{
  "n_layer": 11,
  "d_model": 448,
  "n_head": 21,
  "n_kv_head": 7,
  "head_dim": 32,
  "d_mlp": 1792,
  "vocab_size": 4096,
  "activation": "tanh_gelu",
  "norm": "layernorm",
  "norm_place": "pre",
  "norm_eps": 1e-05,
  "positions": "learned",
  "qk_norm": false,
  "attn_scale": 0.177,
  "bias": "all",
  "tie_embeddings": true,
  "parallel_block": false,
  "init": "normal",
  "init_std_qkv": 0.0315,
  "init_std_o": 0.00548,
  "init_std_up": 0.0315,
  "init_std_down": 0.00335,
  "optimizer": "soap_variant",
  "lr": 0.00221,
  "lr_mult_up": 1.48,
  "beta1": 0.95,
  "beta2": 0.99,
  "lr_head": 0.00342,
  "grad_clip": 1.0,
  "warmup_steps": 200,
  "schedule": "cos",
  "final_lr_fraction": 0.1,
  "batch_tokens": 65536,
  "seq_len": 2048,
  "doc_mask": true,
  "train_tokens": 321800000,
  "steps": 4911,
  "dataset": "wikipedia_en"
}
Each number is 500 + 25 x the weight over its row's rms, rounded and kept within 0 to 999. Layers, rows and columns count from 0. Numbers have three digits each. The size before them is the row's rms in percent of the matrix's.

# layer 5 MLP down (transposed), 1792x448, rms 0.0729, rows 513-608, columns 352-383
105:493519496507502498524498493492506473470493480496470485478475480453438496522502516506528522533547
094:469476499468538513512530527498461507569500524468512514532512526497504483537484520474525480527474
101:500499527511476516462499502498551541515475498504521532523506499539512504499520504466514519481547
105:469511542500504510506483504516473519510495546532544505569498481496494540505515503504500451498472
096:540496522470537497528512493477506484512482482483537500482537518506528515509498487470444495496482
101:486496506505476511486500518507570484449500483498510511478498472499514531512507497542483488487489
097:502517517449499531474509533502475500499514542518565479509524508507509437483512513484486476540514
090:529478511469508487464524457519459492489455460520501536480510544475541506525482490497498503525478
104:522493534485484484487461500560479549482502480449505500509509465478490539482500536556503478480533
106:524451505526482546467488507529492464463509588523445492486476492509490472477501511510489531492482
103:515540491513435474526490498540525507495484471493562517468521464497494488511466526536442486513504
085:456535453494478504506560502468481542505514496449496518503486477522517503501490522486507468482545
092:489531421488539504457525526528493433432456518500510489520494552516574520495504471531500508480515
084:524485506560542439497489475506500478496507491490535554530494542502498513535497501512488488478519
097:510489481490514447516499489471558517492509482524479508534516495472491504498527491519486523503508
104:497549512510479556516485508513509492498506497544468528541522532456537480508499506506530491525503
105:484486484497462453483492501515479506523471495527507489529456495513539533489487501476474487493507
100:514490523506521489513484538462503452517510495510516525523517548492534522502534510501535490464518
099:532516532488518474470508513548517489512490490467518512482507530514526558513493494498450505493471
096:510491498491536500474493506526508498523522522502499513508486492491508480546522532503529525490477
095:540449494487531507446468492493517516490521489505502517468545513528552544533531463496527467495450
097:506493482486503513525502493514508489505511502496495507523471460542471510544486516516487496508492
096:500507463503505446521475527485480534533482496489485516501503488485512497471533506490484481459508
094:511519549484455493512522504512519475479506514506505491477530487562459516521471488530485511545486
104:488461477434483500498490481491481478514487470518509541536521481515507500497510534515551529486490
097:539509482525509483498496536495502541480518496532534491525483517498467527500519510477570525498517
102:508489500523498477475533466513512497550484488484527496480478491498529494476515481511506600514534
088:466531466509532546490508535506486528511521539536527507534503558481507517545536490472514493509473
076:507454519495489464535472508551495505525505476468524525535488513513520509492551474524504567525542
100:479516497515502531492544513562482509502475484552518487514470571493487527519489487515513532503507
104:493497529470527497504484505520474474544524517493534545489523467486517481529507512504496524453495
102:512521474521503508500497516509512507502515546498514492514472451537448509519491565498529535517469
104:529517477547510501508524512535475473485519511469523529505522498541476521493478507509466495471534
098:484498515483478479520551512483477500510483475466489500506511489496484481508502482516496488499488
101:500538484479503480497488543461489508517500478503487467504477488479518499460509532532513484522496
103:517496546508483476493500530535535538520487536489523517512499493498492513494509491509485528517482
098:471504511542483466468477514474470544525490495551470499505453486538513511519437503501458510497501
104:501476489445486503547497497515470515512507534508504492493498474504533458499489518537535510507496
114:523508498526461514483501473490492526489539490511517545542496483514508521526497516512531467502528
098:500522503506465528505482497499513496480472506459480520498494520541531529523492488518461479522507
101:548473472501507490501520518478521543493501537512553501464525508528480486489521535494530528462484
100:535465502496503503463536499528495518528464492516521534507503513530480536469479534529474510453503
089:480543514497518453503495518503441496511540483454504517505495470419525505505532493548508512521503
080:520486522524507504527499533520521505502496485500525476487535519472505466526463528492493515515508
103:498484472552513493477504509492508520491492526545490520463518489480531501504486478556470470436525
102:451506548512510503501470516459507476487544461500536498494517521551497507550497511506528518487488
096:535519475506501491460503455509536521488505484478471495511470488504482478504539485518489517528507
103:514505478507476497505480512447490471459510450517473504493484538513491506459525493465493503528482
096:455510523501502534507470504540488531481488530500502476502522536474517507465508479493495510520424
086:456461504500519514542507544515464538473527507494496505480473489512495522514541539494515486491472
081:525502498493506510500473466566488545491530517526496486460501462469540534503469516511518523479493
100:514520497530517516538511488521477551514469498512500536530489473449520502495494469509436497504479
104:478486513506515490523452488490485497506527533503468483507524511475524544514476528468549464491502
102:502455504506544490513530511533510473497516460516490529535517464492510513479487503513510495515510
106:507491536525487485453526528521537500492487554549550535507483505494542451497477483447536488504477
101:494479520510499515513477506514522481533515528490513465465531518490551499532503520463511481509480
101:455516477511518535528445472517473505541468486512508494492532519513497500513519508489498517516513
102:470531512493468525527483511541513519491461499495514489532509483538456530525563558524500523466520
106:529471509477503474494516542531522463545503538541482473502464445503559468457524550478515464535507
100:490503511537483514508505465540512504503526504501502508537502461493492533451507500511522527510519
089:510503537505503489451530495555499548503517484516505478506502496566526484523520514519508491498507
103:490524534479497485490506498515494500500529504516543545492532464510496506454463517474504528546467
103:543522469519506486458506519477501522491583494488563497499539518485498497524511530520449563541536
108:513490502489471507515494503475509468500512488532507538505538464485496438477483488468513533540507
105:499537475510496518506525526494462443529485498473500524483497548504487516517491502447501565519538
093:526525527491489512516485509525465539523492451490493488516533509492516452478471561522486534475523
101:440502467518492536508490533484572504541503470525522501465469494472465531505463543516476512519508
090:512513499494472502521507497503506515481462448494513485459484527510509485474480490491509506505526
104:509538533510500505520488519517490545481465516534490564514502498483515477465498469484476486502503
107:521523521557497502503518500514477507533448480548526518517454523470521495480523533470484495503517
076:445476472497487487559519500534496516496496499536512486525463480438497479474516501513520505488518
095:462496513544508457525463502498527486515504511504475497522511486514513480503481521525476516526484
101:507471492436485510509526514508491521497505486519503529463490470524452460518481478476512532501489
102:511473505514527508457510509484504500485535461494501465508534525498469475471482510509458552581523
080:490477485460493528494515495506484520470538525535511507515533466486467512570529488509507497511489
100:531486484478546497478464520502513497496505447517466522502460512547486500458503495505477481559501
095:440518540432492502521529512499521499507475511469495474483519527500540523526518493471510496491512
102:488476512480530460528473516498488496491499467497475502502502506548510457511532481523525494471498
103:494463493513541551512495529557481501534503507481498468492545487477522506553476495527563489492520
103:486507499449514524515518484521513480527464486485505496450506493524498495496526532473511504446527
103:485554548520527536506540520497462520480502545531527489545475543498509502479508521460495480492520
095:473506492526522494520527526491493470523500471499506489503495515509459507453519513468549480537485
101:486501528509510542477520481463501505485498523487481527502483506452578523555470509492510459497509
091:507521511476480496539530517557493492482502538472515475483498485505511486478500531466491505478477
097:480514553487488509514513512521534470500468487482519479481497501498529471515452525564505490494516
097:538508492482540519543514513508486523508494528460490480499481530464477504478520495466490486482497
099:508457470536494500516520502492464512520532520515476528494510456517465549509473523488479517489496
105:510456520523499510495466531461480508483455491474504488490494485481459492515455475521469550502443
101:515505558508491522512469494449538484499507457507498502522532500496529478524508485503480496480511
103:538530471530531490498468531525460481496468510534499549508508527498473522507511476511482520524470
081:488506489521472527540470506534485477492488525475495488528498499507457537495508552478523506525517
101:458492524472466501542518473525499520477512512529558479528519494486490524495474446469488469575503
109:448523517514510507482489480489469495510482518483524496484497501519513464497482502503515475517497
091:520531498444532495486501458460507528482526488455484505499494526525488497501508511452492510541527
094:480456484499504437529483494535507529468508509506548495539482507491480514454503512459505497475489
095:510490454465549517524481467494495485521490467503487475526503485533491519488484496472509526511562
# layer 5 MLP up, 1792x448, rms 0.109, rows 514-609, columns 352-383
091:501543470503506507518486490491530501501486510519516525486502539492472469494531472501461464454497
107:487498479527497498517472476513524532479449509526488500500486529466508518476510491509438497500513
099:476487474492491518560526512493526514521502496495432514481489477498464507466537443535509475527505
100:523477499551509479502453547520468509490496479521465474465477472505530498524487478478509471494493
106:513497481510531485537509492510472450484522505505540541504507556517469507467553484501522515485463
092:511498497479532497485510500511472546498496468525471552489491499521517490487474465539505565489512
093:477529554533502506484475517521430488484486501511481473485444485477535492504540507508522510506491
101:504466508511490538486489477518511472507523495498464516477514525519475500508493530519454514477477
106:511484519480542489502516518509506504510530540466470462521522522478551496516512452472551521520490
099:490495512496491510516506491495474515519518484507473496484498473557493493525524460497447530474478
088:516508551537518486561514495504497458470510454503524529457464516490515518481533475503483515457505
098:492496524505458484558536517482510493482469485512471475510529494551519527490522507508525464493483
089:498436538497530515536465471486461529497477515543490494498472552482479522541527486466509506517519
104:519533516474505518467487518462539498547547518546513489513494533538531482507513512501504491482506
102:484497481526516472483524494479544544498440511464486444506475539509523531503508510523456506470476
102:541479508508474472490503517524504493541475503512496483475480508511501512540532527479490518520532
105:475483483461452489502537502524519491521463474473513543475514537497484502497545455484457499513491
105:466520496501509518489505479462514507549528530529477503512490497479541518504479531505496504462514
103:508500512466504487496505479457481482498501548464518455499466531493490490459461507491516512456483
103:487532503518480585506513478490510510486544484482501523505476499503504530544507491528536508503517
098:532470432494543491463532492465491555468468430484501509441513540524513502515484510513495512509494
100:487493492476515528514507494483551470461526521488480520524473533472459476495545511496513471506525
090:480533468480490509520528485510522509548482498497513473457509503506532496484529471537488440523502
109:545517519498476479534492496462487503498442497494522523507490469529533534490498524500516463554541
093:487527464498498540526541492490474510502479531518502530542526467512486488536476515541491470476492
097:531517515532443539471501528521500518501500544495459495465492504502535466475544487468481500580468
084:500487478477492452473490469507511513516497476502433455495537516477489518447538466512514509488508
081:492514523516521522477512501519464466544457484492490495471449497518519484501506522539458467534515
108:467519480484513506534468468497529500501539470487475502494484497482460471492503494521479485519450
092:507491455463511477480526494512513501471499472471482507476485524473489484467469504453495476539524
102:506475500509501539462506511497472451452495534495470512484520495491504447439489489458509538452489
107:516485483522478470481482505497510467501513472482521491446527548518456511532476536510486520507510
103:504450469521486493500484496500475497453443507527512498525493442534489510498497528528513543470452
094:527525501500501506554495553518487511448507470523496494495522505497501495510460506575477517504464
103:493500465468496505497526490486495513499441436528486468513478511550476449534512439484496472439462
098:424465474513496486498506491507513438538507498479503470476441514515483458514551476547495515465480
098:526500482512494504477546539484526476488481564518507524504525523510509530509552492483501524509504
107:501504501490480510491485518502481523509525492526508489498522518452484501520490516521487513528495
102:533517440509504477464516526508502493532514514508486460509531475497533486501497518533480486476432
097:539500513521533493497496504464494491467478497526498544496479465531505505495517499478506492483477
100:508491462506516531506496514475535475481531508488494489582494511452448517498521475512483506531502
088:532485522552458508512493515502532488502526504535496493522492476491539516479532510500527471495473
082:499527472500475487471527525507539511463528484523497497521532485475521554483505479499499504522535
099:517529489521539472520485474483488534468515491525466501518519496501524513472528494516510512441479
101:507513543479486491511510478512477493555518519511480500500495488549488485429503504492496500484488
097:515515501476521477514485480458546503498519518482494543491474511494471504500487505446539457508499
102:520500475513503509484493493473496527521496508498494521475517426539516497509518489508504510494493
097:496488510483522505467500481509436514514531518504491476513484457477463438512530465503488469493567
084:534552484526481463484507455574484502545519528531505523517505474515545482501475501505452484503517
082:493473479470480496516466509499528507537492501487460460471514528517443526515524492501505512529512
100:459475520538488486488514519523520486490504553482485463513505531516499520477520524482524541487467
108:519537504494478485517500507538486519501480441531465496504493444512511515500513515506478537532541
102:509493478544507500484474525468501465452476469541535488525485499493514468539523493527497531518488
104:468501532505539473507482503511492558480518508538480502469478507487498469474505546529510491526481
096:497545501513482499527541484486458523482496529540529487514532483533488490514502512495506541503521
100:487492509520509475545541520525504489488512511512521510542493498527498491506567556511443527484497
102:518487472516489493500480534477506484488477449500456538462515471545503499525519517494479528487456
103:476497479538511554476463534494492507497426508499442496471471506517468495457502508507514476485494
100:506506520562474459482497512522516504506524491490516506473456478539450467483516510519536512480517
083:482520449470452483499508491470530485537486510530497463487475494478460467506492484507499468494487
101:526561472503473500504513520496521540470531531446515501495523522494489494512469454494483517535446
100:481476501549494533545463475478491508485494504540488494481464502496544515507504503522512515499505
096:497487500490538502480509531460464489515508479462472520500506518511494490500465523484527463474458
104:474527499481533491566526525465471508524485483475506518496493514480480487487534505500469475531513
094:478492459591499515454554496494529541511482492501461486514517530503494506495505495504520479539501
097:499481438507516487444462511491530495491470510511499500465532483499506502499526479485532465499500
096:500470487503524530527448491519515503532495523493506517488468468518506517501498495531510467503548
106:497510534529488490517514539460489484534478517507539473503545473522481509499501449491445471509508
103:491512498499479530467492512495497437549474522526488493509493444516551520490558444500537522511485
082:471474540495528465475533540530500547507498473506515525475474492508503540538484501453483492503495
102:474465537482464510504470512490494506492488485515446496525514498486494506551518489523490459537478
100:510488506525518486516530512459507508516468472467457524555500519499540524531516496522508478463470
100:529511497508515524460494504522488526495519478504461447463546488509534514514495433503541536526451
085:501451497518468536564511481505533498489557499472464489495465496517512460474475495528487478475452
101:520542511519506530501503477468533458534500464572498474459549494515526497510519455523516533465502
095:544491473486536499491469490474544554468526488482484434503504469507493477530519491531497500531503
095:525472495521456488518468526490506489546555531510486496496495508552524482459476463451524512514488
105:488549514528511541504505487519511512529495544522492489484510453487482516512497506546521514514469
103:535509496496498549503477468446486489488508511471509513493538490468482528470527483487472530439512
099:474524505492515520501535491450458487472540478527501524496523524519483468499462493523496474505467
098:536455484494525513484516497487532457497499470503484524526490494491498509477513501525442509515507
100:518545505496498464525505513521505482469501478506510512537512506512566506490505501518523460484501
090:492478499482505471495484532440497514476478484488449438500533527512498492517495408534488471491495
105:495501493515505528494486481511513511511543507489517536468506495548500484513538488491495503508496
097:490505512522494512542494520494487465474525444461470506489506472464508475488479498489470503544506
095:501494477508459514463540522500486502510439491523483458520501493498485507489474504483455530488460
105:523490493483513503464517480520499456474470505529502495464470512512489513519486477503508495535469
100:446478496489489530520509470491482508466505522488487468503497491500526514509536492535482529501478
106:548500499497551494510445505480471510493470490480492513500478493538483456521532502493530474493505
091:503562512521520503455496516520538522539526528472509496464537491501487459491487514509483510503517
105:501546501512552493526514511484513467510530487565461495495518506520507476541497496488494518516528
105:523512500462513481491504515481528506472484438494464492480473555553456495509534511461502500488477
100:504478518530453521541508547497492471568477505530489510458479501537494491526512517530535533454471
096:519478522559538485501520526522453455514501502479465473488453540500503516501497495518535487501507
100:480514507491560460486471439507488511502500518486511486511488541467564489460527502530517481517425
105:496471511506539515497499470495503525480468452487500450473483475466527496514479502570529454522491